python train.py --num_key_value_heads=2 --head_dim=64 --norm="layernorm" --rope_fraction=0.25 --attn_scale=0.125 --tie_word_embeddings=false --parallel_block=false --optimizer="soap_variant" --batch_tokens=65536
Each number is 128 + 24 x the weight over its row's rms, rounded and kept within 0 to 255. Layers, rows and columns count from 0. Numbers have three digits each. The size before them is the row's rms in percent of the matrix's.

# layer 8 MLP up, 640x160, rms 0.0618, rows 479-542, columns 32-63
095:123123139165149141149153155194118131123152112135157119141122150097146159160112067134096151162129
108:096121158150095162142117118100159137115170105134168138109155136159143123163156166141147088115179
095:122145110134113122128122144151151121094108163131146150128144129103130164133140135113161107099132
097:129103106153116088093150142150166142109167110129156125098133084066129133110129090095143129145120
104:112089123142108111146080109119135116118171113104170113127102154170154158121138096159122143144150
097:120145137123103098135120105184161196128161122092084134130135132148156112143120176135112108144087
104:104133085150056139111134132121133102145103145165132109104126136099101119092130145136106172159144
096:175167140113143143124138155161150112087119144092107107119123158134119094167112124179116114099145
101:124135118095146086123136092137141126102101098139117126166168131113161132136114102161108118120070
100:160125085172132104125115118128125105114106129134156112164131156152122144123119118127076100123129
111:153087120082156152123104123127147127129097128111131151146096103121158119124086145163091129145113
099:090153158116163134119113143097143102095138177108133120085152107144117122122117133189102160097154
104:107086151141131119139126119092119138106111127100151142125103146179079152089108162139168142095133
103:111106171116150110095140097140123129121133106156146080140106154108141125138080129085116131123127
108:146132145137106124123126099155133103132101058136134149159108139144184113105127170128154132179136
099:109109121127173104122143080130117129104109100202125118115129117130127165124101090155141149150113
102:128122109156137129155109118167130136074109086101112125105153151101132141154083142133087138126121
097:098128134113095123111105143123095107129117162142120119142111121123113128148164110123103058093096
096:165083122088124128134148146168109109112124093110121146105104160099133121136085104095169119097125
101:173144172145096156121135092115108118094122174135123125143119144129135140090101118147153108099120
099:109094163081136135131124132146178134152123129152154127145135139151102142095105128153111145155113
106:162129126168118135117174117097134149106077148111093113109082165169113128140119192138107090147094
097:134119106130137140086131115108093155093152116152143107116134140156112133177123117142131150099132
105:110168092131129141160100132127112172105147135104121160155123128092139130160136154161107125156127
100:109124132123125123147117121102134121142144150134130115113161147083123113122118125155085097103127
096:108135123104139128120165146125133117098127159075114095099131153112126077161134112103113073067150
105:168158127143122104138134112111097105152102053130125140138146135143109129115138191143164161142143
102:135144161137135102087087111140185132151117147149091125153120118120153112101161118138148148117140
100:110110138141102103091155156101131144107121122109103132135169171100112143076128109071115128141101
102:118134129129156111109152135084169112128132150129117155125160105102105173107154109109133104123116
099:126114089112148133131110133160099113103127139137112151155174149120116149097114153074113163148073
098:153168126091140138157120101152101184157122142144098144182130108131117125095145121138123088145113
105:159142146163115137138115149110126143187099096127126157127125173126144157108155131122157147116136
104:108153112126117146116137145139186146143128091117109160147082125118162105100125148125117110131141
098:175084153121124123137145115120119116100163109146138121137149152105097149117080150119089089120144
103:072121139144126144137128179101127121126163127097132131099127101137166105170145121146098109117124
101:110147159097127118083073112120144136171142148132143143136150133133133094128156132089143113112160
109:152141105098094105122114154124095137156136126124106129134131182134142153099110091073130123133124
107:106172139128085155112152121120131127157091152109147148142108111141154123156161124105172139128099
095:102091092134157120081156096123105156138161119149144113121080163112127101169155102109116156165076
098:109102155093107139128147100152123138121175162144133110123107127149128088151145101108161099101118
099:116129120137119115128086119133144114137080147120103131173143167098114115134140129142128118096140
107:136116124101154101119169125134141150099157120151073124131141142151152169130115106095067151124141
094:130121107156142074142165130116121159083126098141173144102171145167119153149149163115155124138148
100:111118111140157118107116131123114085123090095119157102110117156143154129109125111114112169085043
092:136107120126115100116144093135113175146146180136174125147139122111119153158162148108131131158111
105:142118123077136104177140082065108088169118103149107118110127144113110133140152141133106115104080
108:133110095088126091127124137134151091083143146105087145128096124130154141102144126136152144095106
105:147156087169144176113082106126148085105132112103151097161143124155147127111085120149169107112120
101:133080079110134145117124135148137121118152107083114136142103110133056140122139100150149123095130
090:117150126177151098116163098075101115143115137112132129132130131122090170109109139131111153115134
096:127109122132101103139148139145156115140138155107127146127109167166113119117081111131135069118104
103:159134131144152139080078104141113166146114182179163176163118115130104098106107117143117163089133
100:113114111132068149094127151124151138111112169116126121110178118135133137088156133143149167090123
099:121095134142158119133100123149092095128170150109133122135141114098156142165170089105156100145142
093:092142135136166140152131108118120119143105105117131095095164122104131147102189128109182135099168
094:102142131083135121179100136130128109167130151149118118093161160130087138110129125144106152090127
097:145149126124155156118101115126111106104090153133169111122125122131124100156123131142144135094110
098:118112118129105102118153133115102130114114127123125165102128139132073166092187115117138149122139
092:132100124146106168130129121110117109139067104170124118155108166084153113132106114129116146096138
100:142093093128165104143139153161088145105154168144108110126105122057131128132114131159103064113145
102:096105145132125090109166127187119109120111149096164152146137133173115134147178085122133153088132
101:133131132129150122111156138128118132090168105148110130105159120110112124127114098119169157129098
105:189116138094126132110125157144137122071105146132138120132100170119108142114118160120161120145104
# layer 8 MLP down (transposed), 640x160, rms 0.0628, rows 479-542, columns 32-63
104:166125109123143119114182104139113109149140140073130128137131088135113148099149076121109154114128
110:126148151172145111101112159137116104100181144127114130123125098136135125159159159113100167092115
092:138152110131163192131119119154196104169099084087128154151111130091121121153142128152120106095132
101:138154125131147160108094088113117163116088170107172095137153111118150136111082151121149106103107
111:141102141146117151149105106129143148119104147112137147115159107183093136109124126167122131136166
094:146093126142137104129178101100160078166120125122096125172125123141138132154108131118136140081121
103:132166129165078114127124158144119135117148107113103068122106113114106119145133138114152152153145
096:118074102132130135110118113103155096123133134147118148115094126104122139142130149124124138112146
099:105099081112132102201143129128146108142119134135122130132078132110160101131121155108127138143142
103:112120163153126122111120146163137086098133107146103129113114109116119167113075082079169149154142
102:130147142096137149129123148144176106128184097122135170137125124140131158094113147111155140132114
099:159113150127169116103187091161193146166122135125138101135118107091146159102133145140106081143125
100:091127106107145157126135104108100132115115175136136117120086083127135099149122130134082160133138
102:091132107139106142154162123138179136137123133154111124148110123158097137137099124116163147128147
103:140107129122146135116135135090137147111107106135122114109170156132085101130087129109121136127143
097:149157109114173117141131121119137103114112108129117098139115113134115132122117132089155102125157
099:162206083148132160125153164124144138121153134148192137135088126122089142092114146103122095117107
100:128127117087142138141100125103102094171148118129171131072110105121117108089131155146131171155131
097:164121121085137110141134137137129109102112117156091100095134152130102152127137143144118093093121
103:132152113160083144152113130124082065166142121127149161107123116146126127134114110142122148097117
099:160123116109151181092126143163090129125149130145109129157141081143139166114110140138084127069114
107:099153120109157102128183186118110114135146151170130139112155133111123112107092072146083166129143
103:159106116143079135140122095125109112156112100144125132093079120109152140105072135121089157104140
098:155153117137111135149143094179113088145153119126123153179101178137092091132147136158136102123113
103:184138141118108087105168146077105131158093136144151117096098091159149110168116106125174143127133
099:148093151110182121138070118123078178121104107137108161097095115133141095136148133146159106155123
106:133144114128149106133127129154129081179102177104175139103085096163146127176104104166132122128208
099:153131141135150093152129107167085103165156151144121118130151126148091155128129115082111131112156
104:128122109123100090104107100139128089137157123157152101107136115127179129113129099126096116139157
108:127154120109125103154120100168160157100091108136107135086132139103148137091148122093168158117141
094:127150153105083124145149094130113133128121147126133120104148114122145181151073118117128109154149
101:095103138117115136139166081131159144136106120113104084140161080145128151116125120130142148122106
097:160153104101110104094144132112140142129154116161126132127120108138120115150088108096083109115108
103:120101171112144118117094096123137155161111101144151137134170136094135148161097096194140140099178
098:134128118133105159129105133098155147107165155106147122153111105095157145089157092158139153118138
109:115115141168192141119134116148072136140152126119144085148149141143110174147116135104064143151154
104:135134146140130099086144158125104119121096099167085136124138118127175119128144119074156114132162
102:128111101145165142107129099115064137155126149102096119144108111143150099140124139130118128089139
102:170129152122096071105111156121092130134068114133135143175103113170113110130132129143104141160146
098:169105176127154128146138156141144144138082152110137103087125143095106130124095110163070108124105
103:148130150107092153092172125124142130156160113172141136141130111137112145112138118076146104067176
102:096126142113107094115116127100103176154088133135138141109082136104075105132114131108118108139120
102:149137128095130153096133114125099105105117155130138112127105068144081129109149116132111102078118
091:109184161147118121134112110153061139123111114113115134143099103152134130125141106142096113130142
092:157096089114128151145122125094142099137134142123132158119096133149138124104146155126154147156107
099:121103113099115111137074149096101093129123135104135098105134152126115138163134126118130127141142
100:130140151140104128114129118127173103117116117130079124120126116128165093168095127086171114130123
101:117133129100128132150138093133137188184169100109153119133098149164149151126155109104080150142134
110:118139060147135169149081122117116116161112123113112122102121136105112103133091076162148124105103
095:143149102106096106127144119131110113102102119148137177124145111133151114102142144105168141119164
097:092117159160130157139127126080086116165086114145163152142140141121161128107159163132137135156104
096:148109129122072082103142128135125104101152156092110136148064151132154127118145122119148153150121
107:138112146119100133139150126109133135141113142075167134106118133124151163132100148157096108111123
101:145128124105156072164117095176130133146140103118131158133124143143140067169126149141121123129131
101:154131095178159114135123122104085144164101103132165119145114134096162163153147115173080182122090
102:089146091107155146166127132171139143174135165140154156142122147111124127137141122116086148157132
098:179142129136089085147153103125111142093129122106153153145119140140145147168166144108142084127147
099:140112146134159120145143129140134144160060131117113126096121156190101169154115158178121153150161
100:148141122140109142098163106166065134125130137160114150113087122104117100176149117112104160147101
093:099147162141139117086123126105133112125141111097111132145164082142163132125125108120111124168151
096:111150161135115175175134151084127133104178107098168114162140146130107118057099131101122157142146
098:084143111096120088131101159106156140139172167116136109104129122121087143155107127095124115146093
098:089155120103141109147111127113076160121137103160136107115176125150156102152101120113104103091144
105:097090126138132091097075118147128147126146146130118110145181172121146174148162111130080127133156
# layer 8 MLP gate, 640x160, rms 0.0637, rows 480-543, columns 32-63
108:152090100123144136134119146157142145126119123122125121151152134103121101169127136165104100188147
091:125157138158128126104139152145145113085181135145095116084126138122086182130131100123194098143152
095:134100149201108126066124123139159132185132135179096106095117129166151149123164103131127144150081
101:140136153114124096105107117158056102120118121167158112180124096153157124113135118102138098113091
102:139103120099139090083144143140116146124174117109104135121123103126091120118125127137104139065117
100:164115100151174163113104143148134122135094102118119108098130108116135152144143144096140083109201
099:121102130125134155137132129136151097105101165113112119170131180101167139095149143148161090113165
102:106126101145124113149119113099157126167124128150157145126154146138137130155117142098136152163165
107:116100111137121145094151130121088163134131106117155103136138155131124111102129092139121095084130
106:195124066163129152142134116137141084165126145118078171112148152112093098140113128162149127119130
096:137145120139166121153102105093103136095122110165156136123151151115147098153141105119170118109119
105:096060152148131148083083159127086158184178097113087121120115184145167083145121164141131116124124
106:128130152098139133095129134162144101157107160129110148123158082154136128152116132164128096143103
109:131097138138158123106123162099158148100132119108112131093120139109072135130123114153136167104049
098:118136101116162157176127147138170130146151123144141144172136120138153121096083109144142120111113
101:126139158106154158059104117124140147115169136100126147074094093138113099097149122097102075162109
105:117135089125120095102126103123113138152126172102107109090122119152160145116108094123141138136145
096:154104140130182146104129123119117165138124160106103123157171136157090133128087152084128131121149
103:089117087133147127146133128110122126140096133127136114103111131142148101160133161151150146085105
101:164106122094117142170100154185144110148162151108151138133159153166115148168134145141090126145122
104:109131118176149166095159136191115115127141091118112114137122105166141144130154161139128145115113
095:134170119114089116114144131140169124129124116119123119132128110110081104099150143156130075150077
095:175144098172135108150137137125094109120088140128135116160138161131128140168102180133140152087149
098:168163164147134097088138137137131116149102110109093121086114076155120137102100119159177117124167
101:135138119148097119113120119084130146150142171121152121130111114111071112117133147094145139134116
105:116106162100131129118105160130109147138134140133104139114120119130105101135179093157130093167116
102:157098148134102113136118133107123158142100152126119099136113142112117115099126148132200121126116
107:118130112115140075138139173164146133110171109091148107148131115158088143101123132110099154141098
105:145105113130128153113101144125145084082154099092122089139149126158127147099184125149115147158114
103:154105089168131138089121100138157147066142152139156166135137197127122139129088141151107118138108
098:122142098109126103151143131118145124154139150127140095082112172134148117165151158150111133113163
099:114131129096165137124125123142121190134155109119141120116127120141141137166113170113123093126151
104:140123124112109160141158121159129114108143126159138123123155125119072129162146143111093111135135
102:106126102129123124125128149170122135124113140107124134152172124145126143135156109149146099132087
105:140085100081131135101109101148113083098156102104108127108131115164129144147178113133115129134141
100:116148117131122105132123176158155117114133126135084084133106171110145151097133098147134081085114
102:109099110102119136111104104144093082131135114154091175135176185147146129119074148120108119121111
103:174139161117103116172105128125152155126118166164119113168114113136126100135123117111099087130127
090:104145109104135094148127146114077143127128136125099149113157139079115162133150154125132120121169
098:145132141146145160133148104124089130151146155146111139146179150117126098141106117133079099143160
104:104166156116124117155114143165152112110146117144134103159151145113201116105120164123105123163140
101:126090126107162144088129132183134075129163147110123100131192117114109128145123109125120099154153
101:133110131142093094120116128142108080134144147126154115138137162112146137165109129173120144168099
094:127128112114129120113145140140132082141152099143132106103156099126144153141129129098164134137134
090:150076089074139117150124085181117130152180104106115135151146106095121126117120063090114137143137
096:132195141158149164096158152115097119095085130156125118126137149108154156119124155112106171099116
099:109139126156121104099105124184106146109170133138139139087159160139100127108092106139086097121130
103:094075157113160115148115144128108133129152150166169106156170170133124162115112142110134097144118
099:147087108147142097155170167099110129150104099132085149119134098157144102115124133132161149135124
091:095159155081160132101112125104160180122137156139173152081105113141125109108121099163105133131124
090:105137163128124164127096098121097110112167124095119129162106130112145160140144100128132118135138
107:080138112129120113100124129146103106142106098101119133124137140176121132167100113155139116135153
112:101115124146093115125122141118163165157139153112165137156157134116138111125118141125112124132185
102:092137152100120154131096170126184101116171056170131133118125139149128121098165151111116109095084
101:142117126103149164146129113113170072124086103113148125179158145127121145182119162105083180135179
098:165083147102146104146113172146142141130140105100087158107094137148135139192098138101135165144118
100:149140171126130135084147137118124115171095150110123096121134117115094133114143145134152100097105
097:145131129160133132134076148165129159116193123111102118144114121136159146130133128128117149156146
086:121133150149140101121096158107103166152134144119177121111144128147144144106092122092140129143099
100:099101087160121168114139088150146101103135127133102146123112102159157140141091144124146127091149
103:131133131131164074168124154165140168100093108133113109109151111112094130096129136151138113127078
099:129159136110144137142091101136131099121146115135132116107141095167124085135168144111116130118108
103:120116146127145109153082141144137144101166115086114115118155180091158146157153132134145087125120
095:133073183125122121163112154126127124131109167125087127136170116080152151133080144087124150115109